From a checkpoint of a small transformer trained on Wikipedia: a variant of Adam for these matrices.
Each number is 50 + 15 x the weight over its row's rms, rounded and kept within 0 to 99. Layers, rows and columns count from 0. The size before them is the row's rms in percent of the matrix's.

# layer 6 attention value, 576x576, rms 0.0212, rows 26-48, columns 288-359
097:34 63 56 62 58 33 29 33 77 40 48 29 50 22 64 44 47 27 53 64 50 44 62 70 47 57 52 51 52 68 36 67 39 55 84 31 67 61 41 52 36 70 39 38 34 58 47 33 26 63 43 56 78 61 40 65 76 35 38 78 65 45 41 44 48 49 36 86 38 45 25 50
100:52 55 71 73 51 54 68 36 40 42 71 50 50 71 54 52 29 50 58 31 66 71 53 61 52 73 43 22 39 69 51 55 63 64 43 23 17 60 58 39 71 30 40 61 37 49 54 64 46 50 31 39 30 47 67 54 58 40 41 30 25 51 55 51 38 42 60 26 49 50 62 92
105:53 56 44 18 55 32 29 54 49 69 38 47 42 49 43 69 55 71 71 36 26 60 46 30 55 41 66 36 45 45 51 45 24 36 79 62 40 46 71 45 79 67 37 57 36 65 41 42 61 41 47 28 54 64 52 43 41 38 49 51 88 33 54 51 56 35 39 54 50 38 47 73
107:38 45 45 65 51 59 61 54 60 38 52 29 35 42 68 64 49 23 42 33 47 48 46 85 39 40 55 40 49 76 60 64 33 67 49 20 44 60 44 92 58 46 52 63 81 34 54 57 19 46 35 69 75 58 67 78 50 41 30 61 38 35 22 67 44 63 41 83 40 41 38 60
094:56 42 41 28 46 31 57 64 63 65 25 30 55 52 38 43 75 61 33 66 20 35 51 60 57 38 39 56 50 75 58 43 53 55 61 52 51 55 61 49 18 71 52 54 36 78 67 54 55 37 59 50 45 34 44 55 65 39 62 58 45 42 49 20 49 28 56 39 59 41 41 60
101:57 52 32 36 53 71 69 27 62 29 59 58 51 55 50 44 35 69 73 46 53 52 73 28 54 59 63 61 55 80 54 65 52 79 27 39 57 59 47 48 48 44 55 80 56 21 61 63 47 47 46 52 37 40 67 42 57 70 37 25 09 39 34 83 51 60 43 71 29 51 49 21
097:80 69 26 38 73 53 57 63 64 51 50 43 63 50 36 37 56 52 45 36 44 49 47 60 46 11 56 49 69 64 79 24 59 74 60 57 48 33 82 82 58 52 60 55 68 61 42 78 28 41 30 46 51 69 64 56 39 48 43 67 25 31 82 64 45 51 58 48 40 69 93 70
097:43 50 35 35 57 59 37 59 32 44 60 37 54 33 52 50 21 54 54 82 31 37 48 42 57 62 62 51 44 45 46 73 37 47 70 28 52 41 36 66 65 48 35 47 31 61 74 46 22 61 56 39 61 75 20 67 34 36 69 58 68 04 45 63 56 60 51 60 35 41 36 30
098:80 58 52 42 46 82 36 24 58 40 50 64 67 59 55 54 58 31 73 42 64 61 53 35 61 66 40 55 60 75 64 47 75 28 46 66 39 58 44 55 21 71 46 39 44 48 69 30 66 60 76 42 70 38 43 41 47 49 47 37 42 79 49 61 41 66 64 40 39 75 70 39
105:38 57 69 64 89 79 49 42 31 27 45 62 48 49 78 75 41 44 70 43 44 40 67 49 45 44 20 39 62 54 48 48 58 70 67 48 68 64 49 24 70 18 47 45 35 49 25 39 65 62 31 49 52 60 52 69 46 40 60 38 24 44 46 42 45 45 48 51 81 35 38 82
097:54 64 04 85 43 63 48 60 64 54 29 65 48 56 76 30 32 34 65 24 42 33 50 44 50 50 43 55 49 54 47 67 14 49 59 38 51 50 47 64 35 35 62 67 69 51 51 28 24 32 40 61 78 58 70 75 59 65 69 57 09 21 42 58 39 73 60 63 31 19 57 45
109:43 16 31 37 62 65 49 45 32 58 48 41 65 62 36 53 64 60 39 39 47 26 43 43 64 38 54 25 62 41 72 58 79 31 45 77 29 55 47 25 71 65 61 42 37 40 46 44 81 57 44 36 40 56 42 59 14 54 60 54 81 44 58 46 58 58 23 22 79 67 59 77
093:69 73 58 33 31 82 31 65 40 39 79 43 39 49 56 51 50 24 40 51 76 87 31 43 37 46 61 31 39 73 74 35 47 20 30 64 35 45 58 73 35 29 41 44 49 42 61 42 29 67 57 59 75 45 62 44 40 71 64 41 47 42 47 55 54 30 71 63 34 39 45 39
106:83 32 64 35 56 66 41 03 40 28 72 48 33 32 72 91 37 25 62 37 76 73 34 72 52 75 47 19 55 52 62 42 53 49 63 52 29 30 46 47 44 53 43 45 65 42 59 40 38 53 23 56 56 54 56 54 62 38 63 42 65 55 54 29 54 56 56 16 42 60 49 70
105:72 11 74 47 29 20 41 26 41 54 28 61 63 17 49 65 59 47 48 73 36 52 51 28 39 62 48 58 53 40 42 53 54 38 50 65 31 40 43 40 44 81 19 37 36 49 47 39 79 48 58 20 23 56 40 28 76 45 69 40 39 59 58 46 60 58 53 17 56 48 28 35
106:71 53 50 81 37 52 80 53 74 72 46 45 18 54 57 34 65 21 36 69 29 62 69 65 50 42 51 54 55 58 73 48 82 59 56 97 38 34 22 55 53 33 34 55 49 68 41 35 23 38 43 61 54 65 24 57 60 40 55 30 60 70 46 39 62 56 51 22 34 63 48 64
098:60 61 47 63 56 66 87 40 39 58 62 47 59 29 52 46 72 64 52 61 69 49 70 54 56 33 18 45 48 38 58 25 71 46 51 49 41 53 50 38 17 62 66 45 55 55 53 30 66 70 33 43 34 30 42 28 57 49 43 41 51 57 72 51 45 27 42 12 60 58 47 38
094:66 34 59 53 60 00 73 54 37 48 76 29 46 60 49 33 53 53 12 46 34 54 50 67 38 73 53 28 51 56 49 43 53 59 35 47 37 60 59 28 47 92 53 44 48 66 44 57 59 40 40 68 39 26 33 37 63 39 43 34 28 54 51 00 50 51 64 44 56 76 56 66
102:00 62 75 52 82 53 49 64 37 45 71 39 67 72 53 50 39 65 44 76 60 31 68 51 43 93 38 47 47 23 47 73 48 67 54 33 43 35 68 76 36 73 76 45 55 49 63 50 81 28 68 77 49 55 41 42 45 52 71 39 34 60 66 47 42 65 62 36 44 30 63 37
099:62 54 46 37 47 47 42 37 41 47 49 40 55 54 52 45 57 53 65 38 53 66 50 44 58 70 78 53 56 45 47 54 25 52 70 69 68 64 46 33 47 21 43 71 25 53 52 37 47 53 27 43 53 58 49 64 76 65 73 62 51 21 50 58 42 25 51 52 30 45 65 55
093:69 59 38 56 51 11 87 61 75 38 59 56 60 44 54 61 62 74 35 61 35 52 47 40 48 36 37 62 43 94 68 31 58 65 81 56 23 40 60 43 70 70 79 71 51 62 48 57 40 43 27 71 65 26 43 72 77 53 32 60 15 00 59 39 42 61 56 66 38 47 42 48
111:58 74 48 48 73 60 40 53 68 47 47 47 50 61 36 40 43 26 77 25 33 70 45 57 58 33 52 39 64 34 61 38 26 51 80 68 64 51 53 74 65 59 43 65 56 55 34 64 39 42 28 56 73 72 57 83 51 52 41 67 55 40 62 46 55 54 43 62 42 62 42 85
102:36 55 58 48 57 63 50 41 49 58 55 63 38 25 58 38 72 63 43 57 42 77 48 41 44 32 64 45 58 58 41 59 58 24 58 58 56 41 19 54 53 19 23 34 48 46 55 24 34 44 44 56 50 58 29 61 60 54 51 60 42 32 41 63 55 54 65 60 48 25 16 49
# layer 6 attention output (transposed), 576x576, rms 0.019, rows 26-47, columns 288-359
097:70 65 37 60 70 64 41 86 49 65 50 33 16 44 22 32 38 45 61 54 50 73 63 44 57 41 32 45 50 64 41 46 72 55 17 51 35 32 63 42 50 43 48 58 62 59 20 60 41 60 40 57 32 43 51 38 36 36 57 57 79 51 34 53 68 49 55 25 44 49 46 49
101:56 07 14 33 39 49 58 74 55 47 43 60 64 61 65 60 90 47 54 41 66 56 35 56 33 47 58 46 56 61 47 29 48 55 36 81 73 59 66 25 62 63 47 47 49 54 50 51 54 60 55 46 47 44 55 55 69 21 60 51 40 55 58 36 55 61 56 54 64 28 17 43
098:54 41 53 35 45 63 88 26 46 33 66 66 67 79 66 59 32 56 57 34 58 42 67 43 23 60 58 52 41 51 28 32 52 54 22 22 58 51 38 45 49 26 46 41 68 37 60 32 39 62 69 34 52 55 49 44 54 65 54 32 27 46 68 39 50 58 50 82 63 26 69 40
104:51 29 54 42 70 45 41 80 54 77 53 35 14 47 31 58 54 43 51 56 66 69 63 35 52 51 47 56 26 45 44 75 62 50 51 98 22 43 49 37 43 43 41 33 50 43 32 52 63 55 71 27 40 42 55 49 44 78 70 57 36 44 42 34 67 38 54 37 22 63 60 41
094:48 38 57 48 41 42 47 31 54 36 84 46 54 57 49 76 20 45 54 46 64 51 62 75 51 45 50 52 67 40 41 52 20 28 52 32 57 47 52 59 52 64 33 49 50 39 38 23 39 70 51 41 60 84 48 45 30 37 41 30 53 44 63 58 61 63 48 76 38 56 81 54
102:43 45 32 58 49 41 45 76 39 39 32 42 41 41 42 45 36 39 52 61 43 65 43 62 58 43 28 54 32 70 45 54 52 42 70 61 40 72 46 45 37 70 52 76 61 56 33 58 50 39 47 80 29 30 53 27 68 54 49 71 62 58 41 48 41 64 56 12 61 82 28 63
091:39 43 51 33 20 44 50 46 60 33 57 64 66 50 40 53 37 68 55 51 60 44 67 59 47 45 62 52 56 69 23 64 44 35 56 32 48 38 31 51 56 21 43 42 48 49 60 42 48 55 71 49 53 58 27 18 51 34 65 63 36 80 36 46 66 63 46 66 34 54 23 37
091:56 61 50 56 26 56 53 31 68 48 52 22 50 49 48 32 20 36 49 50 59 51 46 52 46 39 48 53 48 82 41 27 73 66 35 86 37 66 57 40 35 50 44 40 65 50 36 47 56 44 52 53 30 52 41 16 44 79 47 53 47 65 61 21 54 71 45 33 49 36 59 33
095:40 67 59 60 51 45 67 74 45 64 37 56 56 37 48 51 50 55 46 73 29 33 56 51 62 35 54 41 62 30 44 76 41 39 56 42 64 50 38 64 54 17 46 88 37 61 70 74 40 70 59 77 51 35 69 66 57 56 49 83 53 60 50 52 50 23 62 46 60 52 36 35
105:55 60 40 44 33 39 58 77 56 48 37 79 52 60 43 42 71 34 61 66 66 53 40 41 42 53 95 57 49 54 74 74 72 70 32 39 48 41 56 71 43 38 64 38 43 67 70 71 44 34 45 42 70 48 66 42 83 13 54 51 39 84 51 50 66 35 55 56 36 36 22 55
096:50 43 56 41 68 78 60 40 63 38 50 35 58 44 23 46 65 57 55 56 55 61 78 39 50 63 55 52 30 53 35 85 67 32 39 61 49 70 34 54 49 42 41 23 39 50 36 37 64 80 53 54 43 50 52 19 50 66 69 43 66 64 47 61 53 72 59 34 57 81 39 57
111:52 70 54 38 41 81 63 46 48 43 64 87 51 51 64 39 58 54 66 39 34 42 48 65 46 58 75 44 63 36 34 24 44 56 53 16 58 56 55 71 60 37 50 36 36 75 68 51 43 27 72 41 62 54 46 43 73 39 57 60 44 39 99 33 45 57 66 78 41 55 54 37
095:29 34 38 42 99 42 56 13 53 49 53 44 54 66 15 60 50 53 52 43 37 39 65 38 63 35 43 49 44 49 57 79 53 36 70 46 30 55 30 49 48 67 44 44 48 37 41 45 35 63 46 64 67 41 54 52 56 80 65 62 62 61 64 78 54 69 67 50 31 40 20 65
107:33 36 45 55 41 50 35 99 56 64 30 45 47 62 52 52 56 53 43 68 43 53 46 34 67 50 61 64 36 21 60 56 69 41 54 54 65 56 75 59 39 30 67 52 33 53 85 26 38 68 61 45 63 21 49 63 48 77 67 58 48 65 49 29 56 45 56 53 36 36 48 16
103:50 84 30 74 30 52 47 55 40 42 63 51 41 66 46 52 56 51 64 60 55 51 53 56 52 47 26 57 64 53 34 27 58 41 55 11 79 65 74 77 49 33 69 67 58 45 64 37 42 75 36 71 45 34 42 63 67 70 52 41 76 36 82 41 54 55 53 60 65 51 68 41
103:51 65 38 61 57 86 18 57 55 52 54 59 32 51 45 39 84 55 66 54 54 33 46 42 65 35 67 51 77 58 59 81 49 44 35 08 35 24 77 62 68 46 51 42 32 53 82 46 45 79 67 48 63 56 46 51 41 31 34 53 47 61 51 61 46 50 46 78 42 38 30 54
096:56 41 44 55 51 06 33 28 40 46 25 69 59 55 61 63 54 54 56 48 58 33 33 47 46 81 51 63 34 53 64 54 18 33 55 30 62 45 76 54 38 60 42 41 20 59 70 38 32 54 28 60 58 52 40 57 37 36 37 26 59 34 15 55 57 38 54 86 54 62 40 56
091:38 25 69 33 43 52 44 70 61 69 64 58 86 30 60 47 32 63 60 35 53 45 66 59 65 77 61 33 64 30 54 64 39 67 44 65 64 54 78 55 74 37 54 54 45 32 42 46 31 44 59 70 58 61 48 67 28 35 43 48 63 29 66 47 53 18 46 59 51 38 64 33
100:63 55 46 78 44 36 66 56 42 66 52 59 87 54 79 44 44 46 53 48 52 51 32 82 39 46 51 39 69 43 43 24 51 55 52 93 74 43 63 67 58 54 27 65 37 51 30 51 73 31 39 38 24 70 42 52 39 31 43 56 16 50 28 63 57 26 70 25 52 50 37 63
097:36 69 59 19 70 71 40 62 43 44 39 39 53 56 61 46 61 53 42 45 43 56 51 49 48 29 52 55 27 57 65 84 42 24 47 18 48 58 59 54 47 55 44 42 62 49 67 44 55 53 49 53 72 34 59 38 72 71 56 49 57 70 78 50 35 76 52 62 71 63 43 65
095:46 50 49 51 44 53 42 41 50 38 59 47 58 57 20 35 11 60 69 58 41 13 69 66 40 78 30 51 45 32 38 76 50 40 47 54 52 34 60 62 31 31 51 62 69 34 28 45 46 51 69 57 04 53 39 50 25 28 41 49 59 37 46 54 76 23 40 47 39 54 70 56
111:35 35 76 48 48 36 99 23 55 51 62 35 33 39 34 44 32 39 47 36 47 50 90 44 38 52 53 53 46 48 17 61 66 63 38 43 47 40 44 61 28 30 42 17 61 43 37 66 43 57 64 53 52 26 66 30 25 65 58 81 43 62 50 42 48 46 46 55 34 41 51 45